Weights of a small transformer language model: MLP 128 SwiGLU.
Each number is 128 + 24 x the weight over its row's rms, rounded and kept within 0 to 255. Layers, rows and columns count from 0. The size above them is the row's rms in percent of the matrix's.

# layer 6 attention query, 96x96, rms 0.333, rows 14-31, columns 48-95
size [112 103  89  91  81  99  83  79  95 106  96 115 103 105 103  99 100 105]
[[147 113 137 141 111 133 100 140 134 112  89 120 130 158 120 115 131 148 201 123 121 105 144 119 104 119 142 124 128 172 161 123 155 129 112 130 119  76 124  85 146  91 110 100 119  82 125 129]
 [128  99 153 113 113 113 165 118 128  99 115 123 119 130  92 143  97 143 115 117 170 126 129 194 152 102  96 127 122 143 155  95 105 147  76 149 186 105 138 161 101 121 117 168 137 126 125 134]
 [110 116 125 128 109 158 133 131 147 126  97 119 136 146 132 134 111 124 143 153  75 103 121 181 167  99 110 137 135 152 130 146 123 129 106 108 166 121 136 129 120 128  54 132  90 147 102 146]
 [ 97 119  74 138 106 173 156 126 115 101 119 112 154 139 106 131 110 131 157 164  89 148 132 154 169  90 112 161 142 153 147 157 138 146 144 110 158 121 163 120 117 121 118 130 152 136 112 189]
 [175 164 177 201  77 134 104 168 146 147 110 133 146 171 160 156 129 135 136 131 136 123 149 163 127 119 124 114 124 134 130 144 100 133 120 153 106 126 122 148 151 136 100 110 146  99 162  97]
 [147 134 105 116 116 100  99 130 114  82 157 145  89 135 108 146 154 111 105 167 175 135 105 106 142 109 121 112 116 120 149 131 131  91 107 100 137 121 124 157 121 154 135  95 107 118 110  98]
 [154 123 113 101 142 101 129 136 138 172 148 128 130 120 146 136 118 121 128  98 119 131 124 119 165 181 108 135 111 107  92 126 117 140 181 139 124 118  91 153 180 102  87 119 144 107 127 137]
 [138 174 117 103 151 136 154 133 135 159  83 129 134 113 104  86  74 135 136 116 121 145 125  86 127  92 105 127 127 126 148 156 142 165  95 100 104  81 139 142 127 100  70 121 177  99 134 138]
 [132 140 116  89 160 115 153 128 121 116 122 132 176 112 139 132 120 129 113 129 148 136 118 127 129 114  87 152 175 106 145 114  98 111 154 113 131 153 144 115  80 162 135 141 164 119 136 131]
 [125 135 141 133 126 150 115 114 126 106 111 150  97 114 171 150 105 124 146 151 129 121  98 138 112 151 162 120 124 150 132 140 127 113  92 143 146  82 162 133 151 141 119  85 138 123 155 127]
 [157 159 166 186 149 144 116 160 149 165  91 100 150 106  99 137 130 103 130 132 110  80 120 122 159 139 119  96 137 120 104 172 142 122 148 121 113 134 127 155  82 165 116 126 133 141 117 136]
 [124 140 172  96 120 100 110 108 133 108 155 126 107 161 119 136 127  82 140 125 147 148 177 165 128 125 152 131 104 139 146 122 126 144 123 113  97 157 102 109 166 129 172 134 142 160 141  86]
 [132 117 123 133 169 157 115 112 143 150 149 124 113 128 101 111 135 109 168 127  91 142 128 134 120 146 117 115 106 115 111 131 142  74  93 150 125 186 164 163  92 144 120 105 121 109 145 130]
 [126 134 116 148  73 133  89 105 103 132 135 113 112 121 174 127 128 139  90 140 158 105 117 153 139 107 170 155 152 126 151 126 131 101 115 151 138  73 180 122 138 122 157  99  58 140 142 120]
 [141 114 112 105 154  86 137 149 129 125  97 153  72 112 119 104 143 125  91 115 115  89 134 140 137 157 145 143 122 106 136 134 111 105  67 146 102 110 108 137 145 172 156 105 109 123 131 118]
 [114 144 116 133 129 103 158  97 153  90 109 102 134 134 148 129 141 132 159 128 147 137 135 125 101 151 114 130 105 138  76 130 141 120  78 116 163 183 138 138 127 119 113 143 180 187 136 119]
 [104 142 122 148 110 144 157 119 120 140  73 143 113 158 105 163 127  93 121 118 106 144 103  99 124  97 133 106 137 182 108 151 138 126 111 112 164  94  92 114 126 128 116 150 172 139  71 149]
 [143 128 160 104 145 119 128 130 128 125 122 105 154 114 114  84 131 182  92 112 122 129 183 144  96 155 121 100 141  92 124 112 136 137 158 110 130  98 117 133 129 141 119 105 137 148 107 139]]
# layer 6 attention key, 96x96, rms 0.355, rows 14-31, columns 48-95
size [117 107  75  87  86  89  93  97 109 121 106 115 110 100 109 100 103 118]
[[151 129 143 127  91 126 110 109 132 121 150 123 123 107 160 115 142 115 112 106 137 112 151 142 166 170 138  97 111  89 130 120 125 107 116  84 141 148 138 137  75 155 171 125 131 123 111 114]
 [155 131 160 112 130 126 111 152  95 108 140 121 139  94 107  88 135 156 138 152 147 145 127 153 143  93  88  95 137 195 143 121 126 117 103  93 180 145 124 114 120 164 119 138 118 120 165 101]
 [140 114 119 109 120 142 136 131 118 141 143 121 153 151 149 130 136 131 106  95 146 105 136 174 162 130 125  65 145  83 126 116 113 176 127 121 122 111 129 125 137 139 113 143  90 102  76 159]
 [129 141 127 140 138 139 154 139 108 133 122  92 156 136 146 123 114 139 137  88 110 147 174 159 166  84  75 122 143 100 122 141 136 121 151 125 145 132 147 133 174 135  90 103 140 113 114 142]
 [109 134 124 139 108 137 165 105 143 101 145 149  83 149 129 136 139 127 151 188 149  99 124  82 123 117 124 110 104 125 147 157 110 122 137 103 121 133 110 111 117 134 133 115 162 105 157 130]
 [144  99 133 125 132 102  94  98 142 138 127 162 132 104 107 131 163  85 127 157 118 125 110 148 113 154 138 126 112 127 149 113 143 124 173 170 128 171 191 148 106 136 130  98 104 102 153 111]
 [118  90 164 145 141 104 151 101 119 127  55 131 128 101 116  96 101 127 114 187 155 105 112 140 131 160 172 131 126 127 161 145 120 130 150 157 127 116 145 102 139 112 109 159 130 134 167 124]
 [173 179 161 120 117 129 113 128  98 120 109 128 135 119  69  91 124  91 137 149  93 136  94  98 110 129 129 157 171  92 162 143 127 128 163  97  91 110 146 161 123 129 142 132 119  97  98 122]
 [ 80 109 170  79 136 128 153 129 117 166 139 129 125  79 145 117 121 137 112 153 139 116 150 149 105 125 164 124  80 113 125 129 110 136 151 127 113 153 107  96 151  98  93 113 111 134 173 131]
 [ 75  94 132  95 140 122 138 116 132 167 132 121  89 152 137  99 116 136 116 135 119 171 120 130 109 124 140  91 119 130  97 119 113 127 168 110 118 117  85 109 170 117 153 137 144 139 183 102]
 [170 138 134 129 129 115 159 142 135 129 125 120 159 102 159 141 134 125  99 138 123 162  57  66 128 120 103 115 153  98 121 152 111 142 121 122 114 158 126 119 117 139 146 120 115  98 127 115]
 [161 134 120 122 138 136 136 137 163 133 160 173 128 136 144 126 126 106 177  52 131 117 140 149 110 167  95 157 118 139 112 108 103 141 126 105 143 122 104 144 118 109 113 112 173 132 126 129]
 [100 117 130 112 127 106 135  94 133 117 121 140 125 135 114 146 175 137 132 116 137 160 114 148 132 136 126 117  68  92  87  96 125 111 102  98 110 205 115  93  93 128 116  99 149 140  83 117]
 [127  99 138 136 104 114 151 120 148 144 100 116 169 152 127 162 145 138 131  84 157 104 141 132 116 166 146  85 177 128 114 120 124 117 137  76 135 139 147 153 101 151 128  92  89 118 164 140]
 [116  82 101 145 123 132 116 164 124  96  99 150 158 116 126 118 124 121  64  92  83  90 108 142 110 128 124 155 147 133 137 118 145 153 122 124  81 133 106 124 125  93  97 104 128 156 101 105]
 [131 127 112 133 161 133 120 104 116 100 125 106 139 111 153  90 141 129 192  97 157 106 158 135 101 145 167 135 129 167  83 157 125 125 144 117 134 135 135 114 123 131 120  83 117 127 126 129]
 [142  93 126  77 114 162 127 112 162 154 130 172 128  71 139 118 131 147 153 155  89 100  94 113 105  75 117 114 133  84 147 141 147 184 107 121 182 115 120 128 118 135 148  85 138 120 122 126]
 [103 180 147 142 144 150 115 170 145  99  96 117 119 121 130  67 103 100 106 129 126 162 148 108 129 140  98 128 108 127 121 150 116 135 128 130 130 114 138 128 124 138  84 136 166  98 119 164]]
# layer 6 attention value, 96x96, rms 0.393, rows 0-13, columns 48-95
size [ 74  84  84  92  79  83  89  92  80  80  80  77 102  76]
[[107 103 137 112 121 163 108 170 109 121 141 114 136 155 164 174 134 147 116 139 138 117 118 126 136 130 127 200 150  79 156 146 162 144 144 112 112 143 135 133 130  98 146 126 157 114 158  89]
 [142 123 160  83 155 129 110 148 139 157 112 164 158 121 135  97 113 129 118 102 146 112 103 145  83 148 113 117 144 143 105 113 151 140 105  64 164  97 133 100  83 112 105 114  92 100 125 151]
 [159 109 142 150 160  94 106 119 121 159 139 118 133 110 125  95 147 120 118 122 132 171  81 127 111 122 106 109 120 116 108 127 183  70 149 148 140  90 114 101 136  91 113 123 128 142 136 138]
 [132 141 150 130 162  91 118 110 154 153 102 114 137 125  94 170 158 138 176 104 125 107 149 115 172 112  98 114  83 111 132 149 107 153 124 102 148 133  97 142 153 131 128 126 145 132  88 158]
 [158 140 143 122  65 149 144 174 129 190 122 147 156 113 139 159 145 121 103 170 134 106 139 123 124 142  95 134 113  74 109 115 125 188 130 125 113 139 119 168 118 124 121 157 123 118 118 159]
 [136 114  99 146 120 118 127 142 108  96 111 132 130 109 117 145 165  82 100 183 137 148 125  97 120 120 144 142  95 133 151 119 120 149 162  90 125 121 131  87 164 143 144 138 168 132 158 105]
 [137 124 105 145 124 122 108 135 147 102  93 119 135 124 127 159  66 116 116  61 120 152 128 136 177 165 135 129 161 109 115 117 147 127  79 154 141 101 150 126 126 110 127 155 112 180 140  92]
 [182 144 163 129 156  95 110 163 121 146 137 113 123 153 146  85 170 127  95 129 135 137 132 119 132 126 114 141 129 160  96 129 130 155 114 143 115 100 136 153 110 148  97 106 137 106  99 190]
 [157 131 163  93 120 112 106 145 134 139 104 124 147 155 169 126 130 118 142 125 124 141 156 141 106 120 114  99 139 115 164 100 143 157 175 159 120 158 152  81 157 120 124 120 140 105 125 160]
 [119 125 122  95 165  94 102 127 153 160 180 116 138 145 120 158 111 102 123 192 138 126 110 143 156 140 129 120 138 125 137 141 133 145 182 108 148 152  90 128 120  69 123  89 134 142 137 128]
 [127 168  95  85 133 129 137 106  74 134 100 173  96 143 123 131 173 135  75 146 130 148 132 115 130 158 153 138 143 135 123 143 140  78 153 134 121 145 140 152 144  71 148 170 138  89 126 126]
 [157 109 124 138 139 115 105 170 109 154 140 129 126 128 158 101 140 116 116 111 103 114 149  91 130  85  74 120 106  93 170 131 134 138  93 111  89  99 150 126 135 154 118 115 105 106 136  90]
 [137 101 101  72 152 131 176  98 144 142 143 138  92 139 173 108 110 105 160 121 156 154 163  86  98 148 127 132 117  71 187 123 138 105 116 169 117 111 151 127 128 126 112 112 111 120 135 104]
 [143 177 120 127 129 139  97 122 110 134 122 116 139 122  88 111 139 121 113 164 180 115  98 171 100 122 129 120 123 135 152 138 111 121 141 148 144 114 146 148 171 185  95 102 168 139 117 132]]
# layer 6 attention output (transposed), 96x96, rms 0.365, rows 0-13, columns 48-95
size [ 86  97  99 106  92  88  99 108  87  94  90  83 111  86]
[[168 134 137 166 121 118 157 109 114 162 113 147 125 124 123 103 100 144 147 118 136 129 100 121 130 128 182 133 123  87 141  98 123 105 123 113 164 177  98  79 134 126 131 140 134 157 119 108]
 [144 128 130 127 124 140 101  88 115 138 134 160 130 113  82 118 137 142 141 137  99 123 154 102 149 117 105 141 113 131 153 123 117  89 105 146 104 199  72 149 131 127 125 128 120 116 124 131]
 [139 144 137 124 131 114 103 188 133 125 126 127 115  95 146  93 149 147 180 106 128 119 146  98  96 120 147 133 127 123 161 136 114 135 175 128 130 130 119 170 108 153 158 116 108 123  85 179]
 [132 101 121 159 162 127  96 176 139 125 145 131  93  95 180 103 136 145  98 115 102 100 130 122 155 120 151 153 155 120 126 120 161 106 157 141 127 138 144 101 114 131 118 151 131  98  88 137]
 [141 129  99  89 110 157 108 150 102 171 111 158 100 111 108 157 140 116 146  84 144 179 116 109  75 145 127 147 109 137  86 106 155 124 112  99 103 162 124  71 137 134 138 117 166 142 208 161]
 [113  98 172 103 114 139 142 113  88 153 127 139  90  98 130 129 145 140 139 143 151 113  96 136 126 128 131 111 137 157 129 127 150 123  98 157 126 113 107 125 121 164 134 107 109 135  85  76]
 [102  90 125 141 121  90 143 115 156 124 127  95  88 132  82 124  90 165 140  94 150 111 155 132 167 139 119 136 118 112 104 124 132 169 100  98 166 136 149 136 150 119 107 117 183 164 162 119]
 [139 114 141 139 124 175 156 137 120 117 119 111 127 134 168 139 138 122 122 131  83 116 118  62 131 108  80 152 107 149 126 172 166 132 137 104 139 145 116  97  76 140 106 152 134 118  89 136]
 [156 186 130  84 127 119 126 103 141 163 122 125 109 110  95  88 131 119 157 142 119 115 152 126 118 148 150 170 123 151 133 104 120 105 168 109 116 128 143 157 153 108 183 143 172 124  85 148]
 [ 87  91  96 150 125 130 170 124 124 117 103 150 119 126 122 139 148 161  96 113 156 162 113 126 116 151 128 120  92 165 100 142 134 115 211 119 167 119 156 138 117 126 107 158 123 150 164 140]
 [143 131 138 102  76 139  95 123  84  63 112 106 113 100 110 125 139 148 161 121 134 113 125 137  92 141 121 108 149 108 127 152 137 134 159 120 103 120 138 135 106 115 149 117 134  96 132 123]
 [109 139 161 131 133 113 133  76 136 136 126 151 104 132 188 153 110 124 112 134 139 125 182 130 122 100 148 127  93 105  94 104 131 110  91 115 109 161 123  81 133 102 127 110 114 164  87 123]
 [126 101 139 129 152 113 151 143 112  97 147 102 125 113 117  87  97 141 122 131 144 142 134 127 110 115 140 171 128 124 166 117  75 141  73 131 107  86 144 117 143 120 106 112 109 176 122 135]
 [ 98 122 154 113 161 144 137 124 107 110 156 131 161 126 121  79 155 122 133 112 120 108  88 127 139 103 118 121 157 101 107 124 165 140 154  98 130 159  76  95  60 125 150 138 149 122 153 136]]